{"d_mlp": 320, "vocab_size": 8192, "activation": "geglu", "attn_scale": 0.125, "init": "normal", "lr_head": 0.00814, "doc_mask": true}
Each number is 128 + 24 x the weight over its row's rms, rounded and kept within 0 to 255. Layers, rows and columns count from 0. Numbers have three digits each. The size before them is the row's rms in percent of the matrix's.

# v: layer 2 attention value, 256x128, rms 0.0491, rows 170-191, columns 0-127
# o: layer 2 attention output (transposed), 256x128, rms 0.0612, rows 170-191, columns 0-127
# q: layer 2 attention query, 256x128, rms 0.0493, rows 192-222, columns 0-127
# k: layer 2 attention key, 256x128, rms 0.0496, rows 192-221, columns 0-127
v170 073:104095144137132095107083143121135102129152099113145111115114136081111079117136100152131089102119119110107106135138119127117124099139123127136113095127129147089142166133168138138101087141115133099117101124159110098112097121110128112102121113140115133092127158125155118160128157136137150154151092092150116134061082153117163108095104112138068135153123116100096130055100100149116147149097
o170 055:145126122129158108104150083122138151137113144093115124154148159123117144150096107094119143087145138091112125130138121117101092152071102109115114160189148124099081115127077163129152146096113119178133171153108121135101168151131124138163122131116128098121144113132120122121115071120105116187133113127073125097159127105167151108175143124092165121120127137124110134145158123131137103112134
v171 080:140113121119106099103143151127133146125144110179065126115172134149130110158119124134103123129080118126131059156126117092108136149110127110099175119121107103155118095154146103126113150153131118120130077140099144094105079107142118100136133103104129160108158079114099101147135109123127109088138074163142101147119139134116163137136123091117150119138082145130154118136131116115087133072135
o171 069:124140141138105152155108139166110091147089130132107097112145105167158132122119121132144118131139150093130090121098118138138125112121139100166085086129111152147156155093150124137137073097098125172110173143151165124150105160110088105109084155145117120162146176116157100133109096119139137159082159136129134113144165143106090153144147167129132103137134131120140079126128146110129147168087
v172 078:111116173139124166103128189111134079105101103168110144091129112141148145162137161127120136118073101109097144144120127134140116113127142141107177159139121161144151125174127079140126104164158155145114100162185133162141118146141102111132145134151123120154110167121128141137121150152139123146126156143114138115105111140085161112121134080074093136120142132118138154144103080147103133133091
o172 062:170152066144110100145105095140111137193126144117094104097144145110123125161183102104129124126153152118141139137086105090137076132092101143160107117150125136105107126115112135159113117117139163126159192133109101111135166108124125129183116119075161085154135147144145121132119072123112130148135158163143099138157129098131133129142128141136139143102120131123128100129112118103154121129160
v173 071:143119128141108122152125100154149111167156109084074135133113129117129147208128161116125123172111097132115117094158167152118152193136140148136128168140131106135151123146143106082124124143141158102098106112114094190155143103131122080140154132112142129133130148120086131134133114133165130168120072118142151135116098158093147101133147125158131128127097134091147130118148173133134113118128
o173 063:124158125153142133100150125118079106132110107118144126102119137124114097110122089152133128098120168108144108140118124073124152084113145100109140091131090126121105104092166185093155116118141130148104135155165166085118159093092138096141135161114134158110122143182125121106143109112095170084162147116113109117151170108162109097130113113146155148153148126131118135108171101138117110156105
v174 084:115144139093141138109149152134123124094114107174157139127120111177125158086108133120130173138105139111161131110133143071133157103149116099092152113089127109121105181112116094131150171142166154136136116100101141142164122111134125135151154146123112135098126141173160134106111114135107164099185098155138133151107189099142143136146126125154137142164106131136142127124121104132054134140101
o174 069:124071118143131132164074113082133097140097146104135099101144141067128120121169124160123101142114073137124108116097127130132096124118165168124116141144110115120161126117112147100070127159138112139160123144088121085118128123117104123112136143080136112167114118082098102153106139104133094138071130118144122128132105131150187128103130162142126086128125140123136094130136114176118118124133
v175 081:146140115102115154176162130137116096124161110150129138150118120151139108133091161122069141125129110138128117153116129143157199130116126086100127108151166092105157129135130129157129138112170095104108127130107127096166100099115150176153161124092118181119145133119106111132099150136122175112135125159159091112126129123097152165123102080166106151168116099127113133122134106122119120145175
o175 078:114111131115161164091079114142163119125111126113116148107114149114142135153108100158143140168132125110122118093087097164152055115119138150113119088113158181145105129150108133119128089141133169184122146139130107150071136159107128145113099166123130134164108107118162102157163095098163141129132139117102166114123112167132141093166127124124143153142125098128135142128124171124133140119091
v176 082:116143134084148123112141065151124112154154122137169141127106079136194110106174154148115156142107164103111115131143138144119096099129140140143124140154126123114142190152119141107077113136140148133109147111111069116114142141122099149165123119134135131127157120138135100083117131145139116156141101083158153147080060102095131163139130087121137138116124094155115141154121139130148132114137
o176 069:173153135165194139145115138141137117117110114105130109132173203093098135179102137131132158097150131153103120113145146115123108138080130097144119101138156113092124093139156159151159176153157097138116125186148159105132131115097153119135147141098147156145100123121119123114157122159135129119160115099133097135129077129153140147104098107122092127163155132139152112106146131127112154115132
v177 073:120098174104157132086101121121160130165115100067131145122122127107103147138105156136128105110168120138106168121124075129120177144142159090140131110125120130108088178102147125118112127106114177119153135106147171124109124120131154151127107144137110116108107117090127136112135112053134116119114087127138161163136140098149058142099145131127160127112116145114110116138114104095139156132094
o177 069:132118112142090141156136149105115129127103129117146141153143121112103167100135112136179105156118084158149125119149173162103147128154136115090141156118113096149141124164143133126171147139125103134101105113074088167134149180140083156111136123133147128131139124148121147105101107129118112141087086201115128096141146138101145123170132155126103116126111108100157139104144159172085091123122
v178 069:141132106136108128146145193129121138133131119115162149126134089157121148144162107124124130145109181182132134143147132101140105111128095103165105151108114144093102112132149122147065129137137134143144138146149164087148134066142150133102133091141164121160109136094115124178125101154120118125109133158074090141133161144122165143136099093168135172113140161104162100151124139149112151126114
o178 074:145121170145141131137099124129139100123130140157133137152131133187147153113127161137113083137114108115095119150077102117125145133126144133148163130185102131137120138099131131104126126104140140154123126113133140138163166163165156133137107150159140115091167178145161130134164145159159160158127145128144077155129124102119090173109163147147140131113090078174128149150114132150111094183136
v179 069:123129137142129130136110100171120099115150130148157116146156133143112154118162102155124139113132154137107157124161167144138117152134152122110162084179106107126160162102113133162134126164147122148132137138182118117144151162108154091106093099134141209094133177137117117148140116120134093161130134111136124144107173146145144094166118104068097141161130087098103147122130110143125119147156
o179 070:115144112135156093115113082101109125102128141101137116092131143128146071157109073115132163137108131117123146120145152095097071115132114177133096158120125116125092133117134133105123161135121132140142065162138157129102122085161178126197160123128136121131106123130143108142122119167129118173175149100109093093122103100160127175114132097132140141117119126132122107117126136138152168134136
v180 073:114167127104121133108146121096108118120083137134118149140081125190148120102113107132123168154138125111086166141068101151131135133119066125099120158140119153092149124130139100121140129085129143142142125093146153088124140109119102144133152148152110108132128137126125165086127103129130142116129136116110156107084197113112123135135102090130144116157123110174145101124105119103085102099075
o180 061:144133109128113108129118136111116106139143132132114116118165128062106109124172107114128124126103069124130156091144140092127104134156134093147119139108132071125133128099117140134101134160115139105164127129090114145150113135110091089111138107083137119137115107125148059172108120136125088129129142101156082163139077103130133152127127151108135102086132163097098128113122090105157130106187
v181 080:166089130112105163113173144081153156133098135078092093136163104142104114129127136147149104134149107112144125137143141101143123151113071105139093135135163097137134080143129133145112115140188151101154103166126139143131141079098101089168099157119091157123125114163106135129119103120151130165128119137086138111146168127167135167144153142143140117133111153119109101121140135108171134133145
o181 068:111161171127125154122111105170111133141143121175158154133100082103121141064124119158134153151151129144137152138129161117111161120165141139111118092120119156119117107073097135086111135143085155124099097146137128112161167146149124159089162133151124107123125144119126151141163143122135099101111141119140173162172117112116137080129081142164105136150175136131142153099112142102150100120120
v182 081:132122123143126092094113114144126152130113171138180136102114115184107136093093128129110141136101152140150141133115147151160154148138151139110085103157168150141134124140109122136133121103157121178135151089136153112151112133129160122154161141144125159115113130115099119118161155099097133088113191155090080152170120120092104129137096068103161169116157133151150110104130104110116108129123
o182 078:125130173123146134147121115106148113140157102164049109105099137099133100178130127132142104086101114102100107094089084120135081097158107127163162138116149123131137095119133130126114117156149129147129104123125124157133104141125145109133110129126154106130137147102159161167076111165109103121133125146163165116090147105137133146150176145121094100137088113115117142159107156136154155167152
v183 082:088163154128149137085148112152131125112074133113136132151127129148105144072114166099084146147134109134110133148151118104143151161132181091099140073116147145131108157111106131131160133150133086116136112138161167167131132169119179120117092176142102123089132147157114124133130141145157135075138143137139088162114138121147144111145115128141165105119156092115122115130119114118106168155159
o183 073:108124130161108153163101148104143122120120141113073132097131128118161144155123115163127162149110096148111131128125165134114122120134110170125125175095142140125136171193113155153164151148145141143100129134084119162158102120153130143127148159144127163138132116120104173129092104090097089189125131177160164125084136128160127120120172111129104120150098154126163124139127120152102124106116
v184 077:146070132116142128094095141130132141116141122122096121117125099131115082071127084091118063141113139157115085128106141152101104109129089121112150120089141087122150150113118108127156135133132145110153099127119116107102138103137146082106160115108145121131143119139118137084113131089105089104129150159162087121089114156130155118148154181120120108132156143194106122090130131118123112151101
o184 071:129129076160091132166124141138122146135123146155145108179154124106134124131105121150178154098150124077187139155156106135133112132113158118162084131119143084120113117116108095184100096140105078123104112122172128150142107154104074128102074099136122125134132134076134114137115102152135098140132111133106138110156127093099111147129135103106103135114105143105131149135115118150125144096093
v185 081:099144142139143123170188131145116112135165104159120146114159183181159159172152083154133127115080183150117140102163149148110157119125143132085147106124145125125148124149107119148143126137118126105093157141082130126114124113074140144142128131137163133145129136149074127158137116151109089129148174087126112115112148120135118115153114086113115152176123094115103143128144117131115102141143
o185 071:121127102088156126107069083133131093135132135124142099148112131132118078157117113105125158156123111087127111102086144101144068139111108145121094139144119114130104120097161122103121136113144152130170082115133104091113146111115145132099133119087141148137113101122166073114065090129161151140146131096101126119086127147100135172104130130116126128113144133143120126110133162130135195131146
v186 073:117137131095108109181079130120125151144142145131156139130100094108102112133167164141121140142142146165122143142110083136109115135105126126144159126157117128129101149132085121147040132126081115140148113103122123112070118154133122122118114098110129116125107153130133138120153164123145101154129109066201170163123110153147131126099143136144114141153129110106061127105127139138140126152112
o186 069:152094132174157152111169137116117156107100119099146147132154178176124132124068132108115113141119159120136121123125137124081179125136140096106121128141117124127122120148157123116200132129143095143109146143137147138123112148153135151139084121149136127106134091139110135119126144109160145097129131111054125111128128115140147110151078130088134125080131110136185128144142131136083106069108
v187 083:139131119110102105095129134160121161123144107119107117145147130173122129145141120152167166157149114078126103110137136178150122130144172144172131123161146124132123126111124105118151114117171130165121150120145127118124110108156121176134100126109128095120156079081066105111136129126156137163091133121142160147119139112097107144139159157129144118169118112185176121086130158111117073147158
o187 082:137136158166114132158127127130130118153119140184147130108129136107130123168131148127113117139099127151110095090132152114113093123088130105157165131115125108123158122101174152119123131099114149169137111164107169129165123116122107089143129113140138162168054151130129116187152110176111103122132113146142111125175146127147151142185123093143123121138170138136129115147144135172138193146130
v188 075:105154171107134129131115115132114138123138140183133150099147109122106098094080122128108113169122129185115166115152171131125119133146122129165084155115133129149071137134103128132155099139098140148128138126139156105087113146179130140124175090149111064138116140135149121169114140149145102168157159110134129126130123151109131086120119135135153150109155101112128171093167115089159145146139
o188 077:153110083133150101117151103136126157146150125098132116149112109164134106134173166118125143124154157086156135184091097136097141177116095091121138183168093122166150081167159120132124113081123127104140148085141121141114114172141106141098111104107154154117157112162129139092106149100127144125136129143147119136120116157146107134121135099135111123096143125153142112168160110112141108090124
v189 082:097123109170139099136105115144150119102167155165154160153088139116111111146108163141085111159136103146146130110128152125148130131155154178085108151129158092123118154173149162126120148154132128134104117172133108147128115118123134134106156132132161117161141108111115167129154152072148158144151160133102147161152157157125181142143132172169131109118107124124124141109180129115111173093127
o189 074:144148158133122148107178156161132144134118087114104128143126125151128109110162088140179134099130159105158142132152122139154127146102147104135104080141142134137162095145116132138123100120163141124119121116162140089079140119125168108149160149103128151150186165151150105084123116140119119120158121102164139092151139101115074142125097094113168152159106135093151118131117114116148079111095
v190 079:120123127124075117117105146097118131144102119131137095146103169122115107154140164130135106120153081114095122151077104106133142124154118094126104142125120167125140111136176099154136106112154103133176162140133133168110145117168080081080139159130113158129110153162159159116136138159164152117130090152114140102124085133124140116104142124141096139175128108091110102124095145118107141162087
o190 074:139127117136112130123138133124094145159127150130083120127166120126112146094122129114092083112133110132107135151121115131126158140150122106165151144157122119122131152107111123145131128100112123140138118136077167116147152139136131107189083120159118071096087122129113143137152114129107086130117170116155116164153164111185114101183156160093171121113123169131089138130145083145129114170171
v191 088:160126095153133148146141128116169126107140117112125128140147135132158098176154070141119155135125121153130093143159118106089123121123108134193097156109117118159100105161156194122119139151135124138163125146132121111072126125118123125120135136127131148143130079086163147111108124137173125120102128142111139120141113103123156112124122099174145110128105090100139148178124159138183123086177
o191 071:101141141113158147112157158166096111133129115147115148145127116165116152098147180099110103084143125146118117147139139142171134137110105086091146095117121167105129148120116114144139094073127156146104136110127146131170135121124137126102097172133110112140111180178124128096172158149113131094130180075140126172120127154097081131118128130105146118114139136141116120102100127103093105145100
q192 140:115171149124136155131116123138077130108140138131154098137112155135127174104122117128125112144086144156134157118136126164123133071142136094094132149120131142104154149131142120133191100112136097126107156141128123169137122138079072163123101115136108145121108095120129107122121171157132135119134188089085118103120148133105102114127168141097141186101121161139116087138114188129124120113152
k192 121:146107069190067176106126137139098158102114162132158171132155133123114127139115104136135103145080123118114116111115145131103164167095141116129094119166126157124126105123105096108111105148149149162131122085158151121135119146114130097114104107148117115122145146119093144101084122092079125125188094146084135142148126176138124157135132108138148116122144129131134152148110123174120146127137
q193 141:083129156154162122143142142097134123150129153147171087138106103111078127107107116112142084120143170129123164133130151088146118111129117132095179152129141131115150140196125182106126185128133133105141087149161111142105128159162146152168182121118107143136105161127133178138125130124125092089128137125154115120108139127133145158127110095133129105128086125117084130141152154124109105138153
k193 128:161101140141131123101141127137076119142111127113129170126160148111137100143099124103126113128136129119107126086141112147111139135136094110081086140126106076139160148151173146153096123139151132129103120108163108143135099163137132137185090111103121088123191100137075175113122150127093143125142135102161166106142168121117136103141110163136109181124083131116119129161149107120146132111109
q194 115:151178134136145142125145130102111103067114148171133130132163103139061144114136130148128126128096160109116122128127124084126146138084112096163126113151132141136119131148145164164163095139133145130106124110122144139149125135114111126085179137151146083112120106071139080143167122141118130141128155089126111130121163121137101115109137097103102186184170162142137111131098131113123122159121
k194 119:112117100152080109116098146083137108133146131134144124110110116170113104119082130162105112157109103116127132144089096132120172143076097197099094155103131155122133113108087092114093114119113120096131148124124124122095097122157132132119115130111076129145108142150107156145089125101114140114154143128122121162083143110145132165152104140092147112129121071124095113087141134119166125114157
q195 150:152156133124116131108102104136133160107147119111126095126129147152100099137143184150132155120139153117129098107128121131124147148112095136114136127117127175182063132094108112130142092120065092110161174128099180154131106125143158139100184152107117116163137153140135105125075122118111175136140123127108108173159110148136139130128131118107118123171157118126137109137164082151149158131113
k195 126:145186118132129110142107151130174129102155144104121166148101094111133157100115125166132143117145095098150157143091121123096137121105091159145151131169168134110126159180135106095105151128136146131127095151102140092150122137124114120131093154171158155151111155107155179138139133166149130180119135115130129156151105119148133129128161132172118100067115174120121157129116121138147113099106
q196 120:171147091147127128153136086138096134133091124105166102102117137096125121109146165139151143114129125153136171113125114081102135132133168128133133099117091150128098097159155136151159088106136133130086160120108142134138136110119150141088145133159134108115095144129110163083163152179099128127116079145113120118096114114166135170138175134138096139132154117152146097117093102101090114162099
k196 117:097105132151116087166110104114161125113164119125113118126154164146128093133136114168131150096128129153128125117105138122145122122106100159124190124137121123112175168093151107104124124162158140131128192131108163155116135146124114097106171082081125131141145092117116132155115140121135164111153132123124142116074145161137165129103109148085102132118130124154124113108144115195139102176147
q197 134:169122108122115141102142137114138157086160117134146145125127136140181141147110146121144167155092104128119110139200136131121141122125119105154126120144106145169072143104146099152120104132111130140111083094139135141111096134090132098115096113116138110163139145111145106143162099153143172168109140155083104141135098130106113105138121103126139147136128129121178093151079144136124109056092
k197 116:135172120106081139143158160130134093149119147121124078133143143127109108096092137151138091150200134105145122142119141134152117117164119167204156096151165095173085118131119114136112098108111160146100137177102154119176138139149146152121139130137104114120111153119127107129156108120118114125135148135172081119158112109129128071142150124160137144139164121122125112130110123117104120148112
q198 142:136134122132111140142123115115139128125119106126121148150102123168086109089129092124138110107157115142129144127137143084124129152132171142163098139133117129143124119114118156076089138152109138105143104097074134103174141100173171116106142158142161134109162143127115132174143076149106145129132141144145139170150110128164151145081110123158108068118168116101129168095154071125131162121130
k198 123:132156138141135126087124118093142117176151110121137110127068106121107136122127115107108106147121178139168177126123120133151090111120157141160160125112116128076150135152146131105119169152144103127132152114123077089146152124156077129129126124131119128124123139096131137125128176101132155161072150140125114091142116090111162082100142078101095117148114138169107138131132138169147108104152
q199 123:132097064111148100121146144152098115116100103141141155117104114144117089150136133135148138130127096100087136101163100128128131111119088157121119107102100132136110175123145118112128149119124133146131135096164154128130163128095136103148124111131140070161100137102089118163116098165101168147107164083127108148136096153158153166088129118121127150111176110120177111078103106155147134142140
k199 114:108111175117090112119084097103174120115144078111134117096137119126127119138120087111128126162161085122144158141151132118127112121124166127133130142170121086158110167132125131089121134112096135147108124138101063117110138125163134165111154157108169112124149118123176096172103114113122092144160104102171118164107129133138145142138130110118115144137144096090129115170141104090136128130181
q200 134:143119144106121103143136094147142089104115122102135139145133142125144127112118131137141171146143116109138133131142130153135100088123119134144084108150124122124111140129114146098115150128108114151175156130124163092142144156155124115173174116152142095145186159139098115160142122108101148141104105112152116122153063151163134157102142093096098109175115133129102107129188072103159148151074
k200 130:130149128139142161124071135091149146095158134136113109133090137135103163119150129123112121145158107133172148116103130105095112136117100139103088145097174105139121154142100117145137138133144116110144103176124085083148153083149075155142133131123100175133118125108129103148155162123154088146106137160128120171113124144125093162111172138138113160135129116152160137101179149170146152107114
q201 118:077139132126167176137130100099168132094161106117123193140094116137120150139133122091146092083126142124143085178113100117117145131121094151113132144119135106115116160132113147044141151144127162133104126149110128116108136146144103100127122161122141127129159139097130139118128145110112076114124132133154123096111093141180102135106162143116123142138100144105107153122065135147110144158110
k201 130:114110137182129121104090149143066153155102161137146126106115119102139121153163121163137153123093138139132140141131133156098147098173132168126092151114179106138160113118117139151145105169164073111130139101076158106097137149146114137139144116089143098128138108125134120138111176070155124151145133121156114142166097135146159166164108121155121150117121109131096114147105097120144128126129
q202 146:136163092099103146111093102123124128161125121138124137117126137112101123161112132132108140109165149104130107148092098118118143162112188116139100123140116161150116074093168139086116160113103158132160138136103158095124095124099128091114147168141120132129074143131108117160096076106079132143142081167160133151151131156166132125128127149102104141143172122088145140125158104144149136136122
k202 116:081110161136124110103113119117158149133141109117080098092105143121147169128125147137131100115113132184141143143136117153069131111156112159176156168127110128112127131132154166130178117126133105089145108157081098139096102172176128139132121161161122118152125137121149113163107144124140112116123096163149140144155107068120114128142117146142137112154121113127111147111151144116150170154183
q203 131:109054144144137146142160114112117111125181093162181148131126111110111134145133093142136132127150124149125166130127168126156116100152125179125127160118105153122118132144110159135122129094117112139144099174115108151103114155151090154138150110125136102128113151144173166139108157146117111084090153122120132146126108125147179104107117157175134102153079154134099111137095075130125150143128
k203 125:152147148091122081135110084115123112135140175110148112122131151116147156102093138118118104110081137172096132108132135156101144108166134096108137077096117084143161121159140166159118154133170132159086120123140099104107132120094152126177149135112134137130148100110080109126142140100129137124159112079160133091164113161109159102137104137103135145155126146125117087141147163128154137107115
q204 133:118106110119132174103110121115128139114163130172181109114126111151092114064126123130104172128161121120172165109114085124132135158128125139155169136116149134134112105067127121115114156147133128136162127142083176070187097133118125101118134144129127154108124150107129090122086121093102129109150119165151123139138117144127142131164129133118148149133142140155163126125160088177149111145131
k204 129:084136142091098123156159156079137141116161145113111132135109120118124098131119129129100075141130117122073130125112052088154142131188158132117124166156091128140133138148116139087122127106093107121100101080105139152097102135110097102149113104112135142160123132130095119125108102121119097138107113127115115125105102126155138130139173152124161115112066114110086119130099093105116155122117
q205 132:097176141193112164126104120115111155180133113137156121114135146130104153132118073100135108117160154151135140099096132140113090095136140117113117116113160126128171136132109139101155122109118126136133144125108134163093096105127111169146129144108162123092115090148144178148122185140116124120156097127147132114152140119114176120117111118108121075111068109120111109132160164090156134122153
k205 115:134129120148153157149127149162109166158133159116111165111125110127175133111159169139102142130155133155178134138149164159102160146144077111126148145126089094112147116164145087164153143140164163137088143121166130099123121131153126157127096114126126141121199128123122147092114126123128125114192130138142110122110158146122130133125125136125092103108133194106101179116155127149117122115114
q206 131:147140137141144109121148093162120168150113120135131129171144110089135120092156122122131131126135145145149135107190123160087070124138108115109133123160076125120132156147095155149094115120133106101101152112168102140112149163164098141134090162128124114141146084149141157111079128152138122134112151130094157107127141123091147104158158128054145093151098132124109103128151148136154149103107
k206 115:188140104121133119145110154142097138140107098119132118101130122139135155121170157098106167123118086125117151190137172122119146121144151141134169101097138149126149114146159103158107153114125152061126126144110146150151120096144128096118117126167089139145126118166139110120105085172104125162116146142145100111129110177070106145152135147121149139121176122114154079154142143109112126135115
q207 112:166139146115130107176135106109088131118126071083123141104143101154182081120078108157137141138073133149120116134072151177127118139137077153144110150102114107121109154179085147107160151135126110103128118165136095130137107152149109146154124136152139124098123089149120139132114127104131124144115135151099167144145108110191145102107135113122097130122125123138144143149142102135099116148127
k207 114:141187125148114128100122109135177138078091160111164094132163120096155148112133095142116125097130130147110177126122121118119148114160103102117160115161147152107145131091133108173138128098095121092153194161128119115093159146145127124145128140147129116116137105148101142133160152158190145156109120127092102135159147130120109130118104077170158128119133134139110125157139122130145088096139
q208 167:135119059113104096122149106123120114145125099102147138131123101140131120136156140139152186166128142104175154151114114128128136164147109118099120128157104167084133127137167104105103121088136147139151134111196148111160129112095138101116133120124123164137151160122123078095108097168119136129149153110077092125116090147149098144142139141137136168140157130095158110119117118167128145109090
k208 138:106132140133128137120106108109147154092116159098135104152148157147056098114153147133100131153125145107107104125119096087136116098100115115125121098162091112140115121081145156120107153124076160130139126128128119180146148137156134156122148137106159108115125153129130084158136091139104117155098111161129129155101091143155142117113149123178103178155097081125150121123103087075131137136134
q209 120:123110156099145121152130099144142140129139135163146154106142103115151131139160089119139141135131148098150107152121116128124081151121100157125128131139119135085133122141134166138160197134170149137122159052157100085110150146135049114153130111152151116108089130091130144130131138168110120126118147128126125120123111138166146184125111112123107153117108099114091151106063136124120120159130
k209 116:121127176157147107152108103141124144096167139113149139096120153127167113166166148101149140098107155137083149145175122156138121136102091135103140138142086132127172102113117102126142103160121096090131131160141130144108132143136086177156128108107123099110113056161118124137129113069094083132123114125117100133137124142148141121132071149152094110134144117131139089120140123122130136116172
q210 125:095149131111110126122106141093130133117121158110129123112137110136101174136127122158090108106127104137137148095134119104145134140147176121143139150104158097116133137129098142112092125191143076118142080166104103112117135110152084109114163144123182106145185138109141138121155123121158125153148137138174138153153172141124147104145123095174109095117079111124129131124147110157115077167104
k210 117:113115116162162140099115140116129131184109124166153157185140120128117127097134109148133128109181114141125165083144115134169098115120116123110100136153125110086142106145107101126143142140167097136136146157125140084140159116155112114159123065134157102124125129113146096113149127168104130119135166120136203140141161124094115142118125124128113155185116128118136116112106166169166123107098
q211 138:111179148131134125113084124164162115162114090164099149136133090146093112085171104105122124123163150131098126121130127116159103121142114135119153160141130073115156123146120137115161157119075149078141139087144112110092129143129136105166116139154128113082126134126117136149118109138097113099124159138152128130128117097101149136145151150137176105120151162091081132086131083117108092148143
k211 127:124146173155152116129136130159112105154128127148112165150164153127180154148111136082123103140103102114130105137131142192147090154128120119107109139126095120090126135129138166142127104115167112180108129148114093210149128136152152136144134096129094116145142160141132086118134109149132157170146125145134142087151117124100129109126084115165136118104141125166115098148160121105118084147150
q212 153:109193114118135138096070139132114105138153128131104138166144160137081137101122123154153155149167096167108138167093102099124145129106102095135097119120134139119134132103143142106146160153083172123156100146101170143109095123111128098114141149126143109087117101128149089147087126098134066095141145150138112141137145148117131122100136152127146121158110142108151145145172156092152131105140
k212 138:121132132127074130102146132114072104172137151131116153128118155108157122159094127062091106108123087120139107145108144193089133140162136139095120123110127131130101075144133105139122125105149101157119145147116128092120099121142144127136137117123135109085133116129089118097119146099102117116145088158180140151147167107145114181149123121150099109110086119165122141098161119141148152128150
q213 119:139181079140107132112175125150116124156134121141143146155134138136149141125155121117160149159148147091123156181133148154152118159143130128109104136107124158128131125156149118127185106130106150107151169122149130133099129151109097118132115107112112124110115106142104136082107120125086126139145130094087137117129135157160095098174109126057125156142139162071114088123063113134123108104107
k213 120:147142129127141142139099145140156155083106173116092093082168141158163149092162158147087142090102145133132122174126121102140106143122114128139151072113143136099104145097132141172153156132155146149111104127078141183122135117096187137125106121151118091115123134112111090117121085121139135146150148137135101170114078106141138147134101130146117129154144148135146087143130142126129148107149
q214 159:135125113125103140124116123154091093145095116114144119133112127107096174123171185132150167180111101113149152142158133161140147138143101100099133095119109172160129141097124143132128095112107133127117154138157137153150175129119158159124123121102096129148092096156106105119113125108123137130145164089101080118128137146098103130126114107115118192163183154129153104107119150108101136086109
k214 136:150100140136141146110116130110142108104148145132094129094133138145125152160136133145086173133150129106146127128076101114115155120099103168119112120116123169130153154108140138137105112153106158135118111113114124108118095137087178116101157201177087116182118155129131101153126132136097132157160124112135124157147086123154099135111180130143151145156108127114113163118152155127147173151177
q215 124:095134115145165140073140171142141114137127136145123155130138125153134120108113158103124101164144082119091087125052147104141137189089121139135101096106150119120141097116111099138110107101150134127149121103065128140131141115163145150112150126133136105175132110138109132112170130124148108115115153182136122140124175144124123112150133137164135137145107120132112115147087075095078114115130
k215 122:146167137115125133199157099151154156151149132160122134148133119134107124120124091146094119120110165168107126095129111121146122084156126106131128168131185170162118132133100099144093131114131091140117105126106090165108120134097149101104151156116146140127127123107150149139122160107091207109141160124153142118095144132176140137107127125157162102158103159141098102106127122155127135131108
q216 123:163117114118155128134140130110139113169129172129143109113129150113164092106128130124137087129137168107165060147131094146148096142128188108134105124097146140096110119138136127143100107109111154125125121145206147120093145141136107128132119135117108139134093107177091137122125117120132183163102088096119090087171115165102142124104131151126116164112148085101149148135150128128126129129099
k216 114:154118142089117095135130137117135131108125119100099103148086120140093139117130137111167138123112120113145176095157091142106149108153131112154110168141104125127162118100146123155127152112114090099128146182129102119123140155113134092096139121123116151127122165117190083155103128113158148108138092117084123149139152074151109125125081158126113162123146140129145176145145141079097135082162
q217 147:179129187153133139134126138078122148170114152125172134132117136115130160117102110128121071133122121155131144095132123172144102137168156103107139119099150099132160132148112120154139109162131096103110123144135110126122103138191121141169114117151135133100094067128164165120143178094149116110119135099106125105132169123092123109109127135132111101086087127162129134151160133150138102110148
k217 115:144108111113123138140156158131109126124086117099119119168140107127141139117090140133114141126123169092124139087128109108139149110142118117135142147125105143096163120126120084160149143118172126109112129172173129133154173114081101099132101102135159143104114133130090127062138126134117109101148137139083114087166147106100062107139140153096128167076150133154110151145141143119167161112109
q218 119:156139116078076142126136124097146159098130129133123116093119165120177123152129156178095134112121090164139082143131136141144149153159116092143123132071127133117122093111138114182134131129106133092152107198131137138116129156162116116088134116172121169124091142098127134134147153137131095185122109126129070103125129129155136112141116155126140167106127129132137133137148103165123117137147
k218 120:127095172113119113103139151078111102139156146127118102155148139133114145101075134117143131114104145092097126120117129120155120168138144119093141142150164131094126139120154112118111146084164136151156112145153179126136106140131131173123143124063178158116136126142154121134146118116097067084139101154104124110150147113153104158128148149130188117147148142136135156136159126094127086088136
q219 138:098151166101126157122157110110137170136152153160131108120120150146116113076140110123118103142153082118130184118049113129158113167142155129141146171109128132190105130106107125104132142101095136134145088118079097157140133147153088160120118115144143119132103155127149138128129168125119133122112105185128099144137114137126162133093097116133104127114109125151135108126116132076150121131168
k219 128:138144155150170126167147131120153112162133146136167140132106110143119131113121144120131138107138194145138149107137134137145101095174101148139128165120099147130168176159163145171137148159155101152093170115122148099083129160122136086149140103159115065102119137149122177140159142098141122129126142147135145144147120163159165117164136132165153118141119167100135108150147160135122119127149
q220 136:112129081114093138115124117090114114122130170157080153131139116080097122176131141138120146147125089093126179167110106152146146151142130169120133129136139135133106167137136151111110119141087149170154132136122133121172103093124145108098164142098137135118152163118147121136095111123132110179135122160110137164115091086145155142158141089138123151151120110145142146076132114128171144182150
k220 120:136109133113161160146131132098121113177105142114122134110143116161139101097157107143106135165095129125127103092134106110108119140128119157089128104154116118113138123129119120119147144145094132118094155159096152166099151143119116151174125133139152064146087131181134143149147110117164126120134126107154128149120154157150202109111121108119152133139101097128135103103097106052122167175133
q221 139:119162114149131093142145153121112114103136121134125132122129147138137100133094153128121159083123118118115137145127125118118167160120132112157104116113164123112128133118166135106113128096137143169155159096091136108166114142106085120088171159166128156111078162102130137190145114140103159121098115150075142123085079142169130168109098125116098133126149076127153149097144095105114139127160
k221 128:085140150113117129098147105127169143116139130160110111127129148174138138122143097148130118164144204163137115123118163090144118150106109121136147115135154125121147150112110120113121164110154136117130105134169115146147153143155110157168165117114127132134172130115109180149104162081175097113110112151130136140120180151147148142113095118108135123092082131155092163098120159160116143172140
q222 156:135146124112119093091124120161143129196128117112122167094104113128156103142105124115135123158133125166142154094060097152133110143135139107134112134146136098099134126124114144125113129092121140125143116135135138090077133097143112154173117115132195111098081131127135136150163133115115110126111114143183126098161109135160167075110123141161148096101122087156130090132158096142143142139135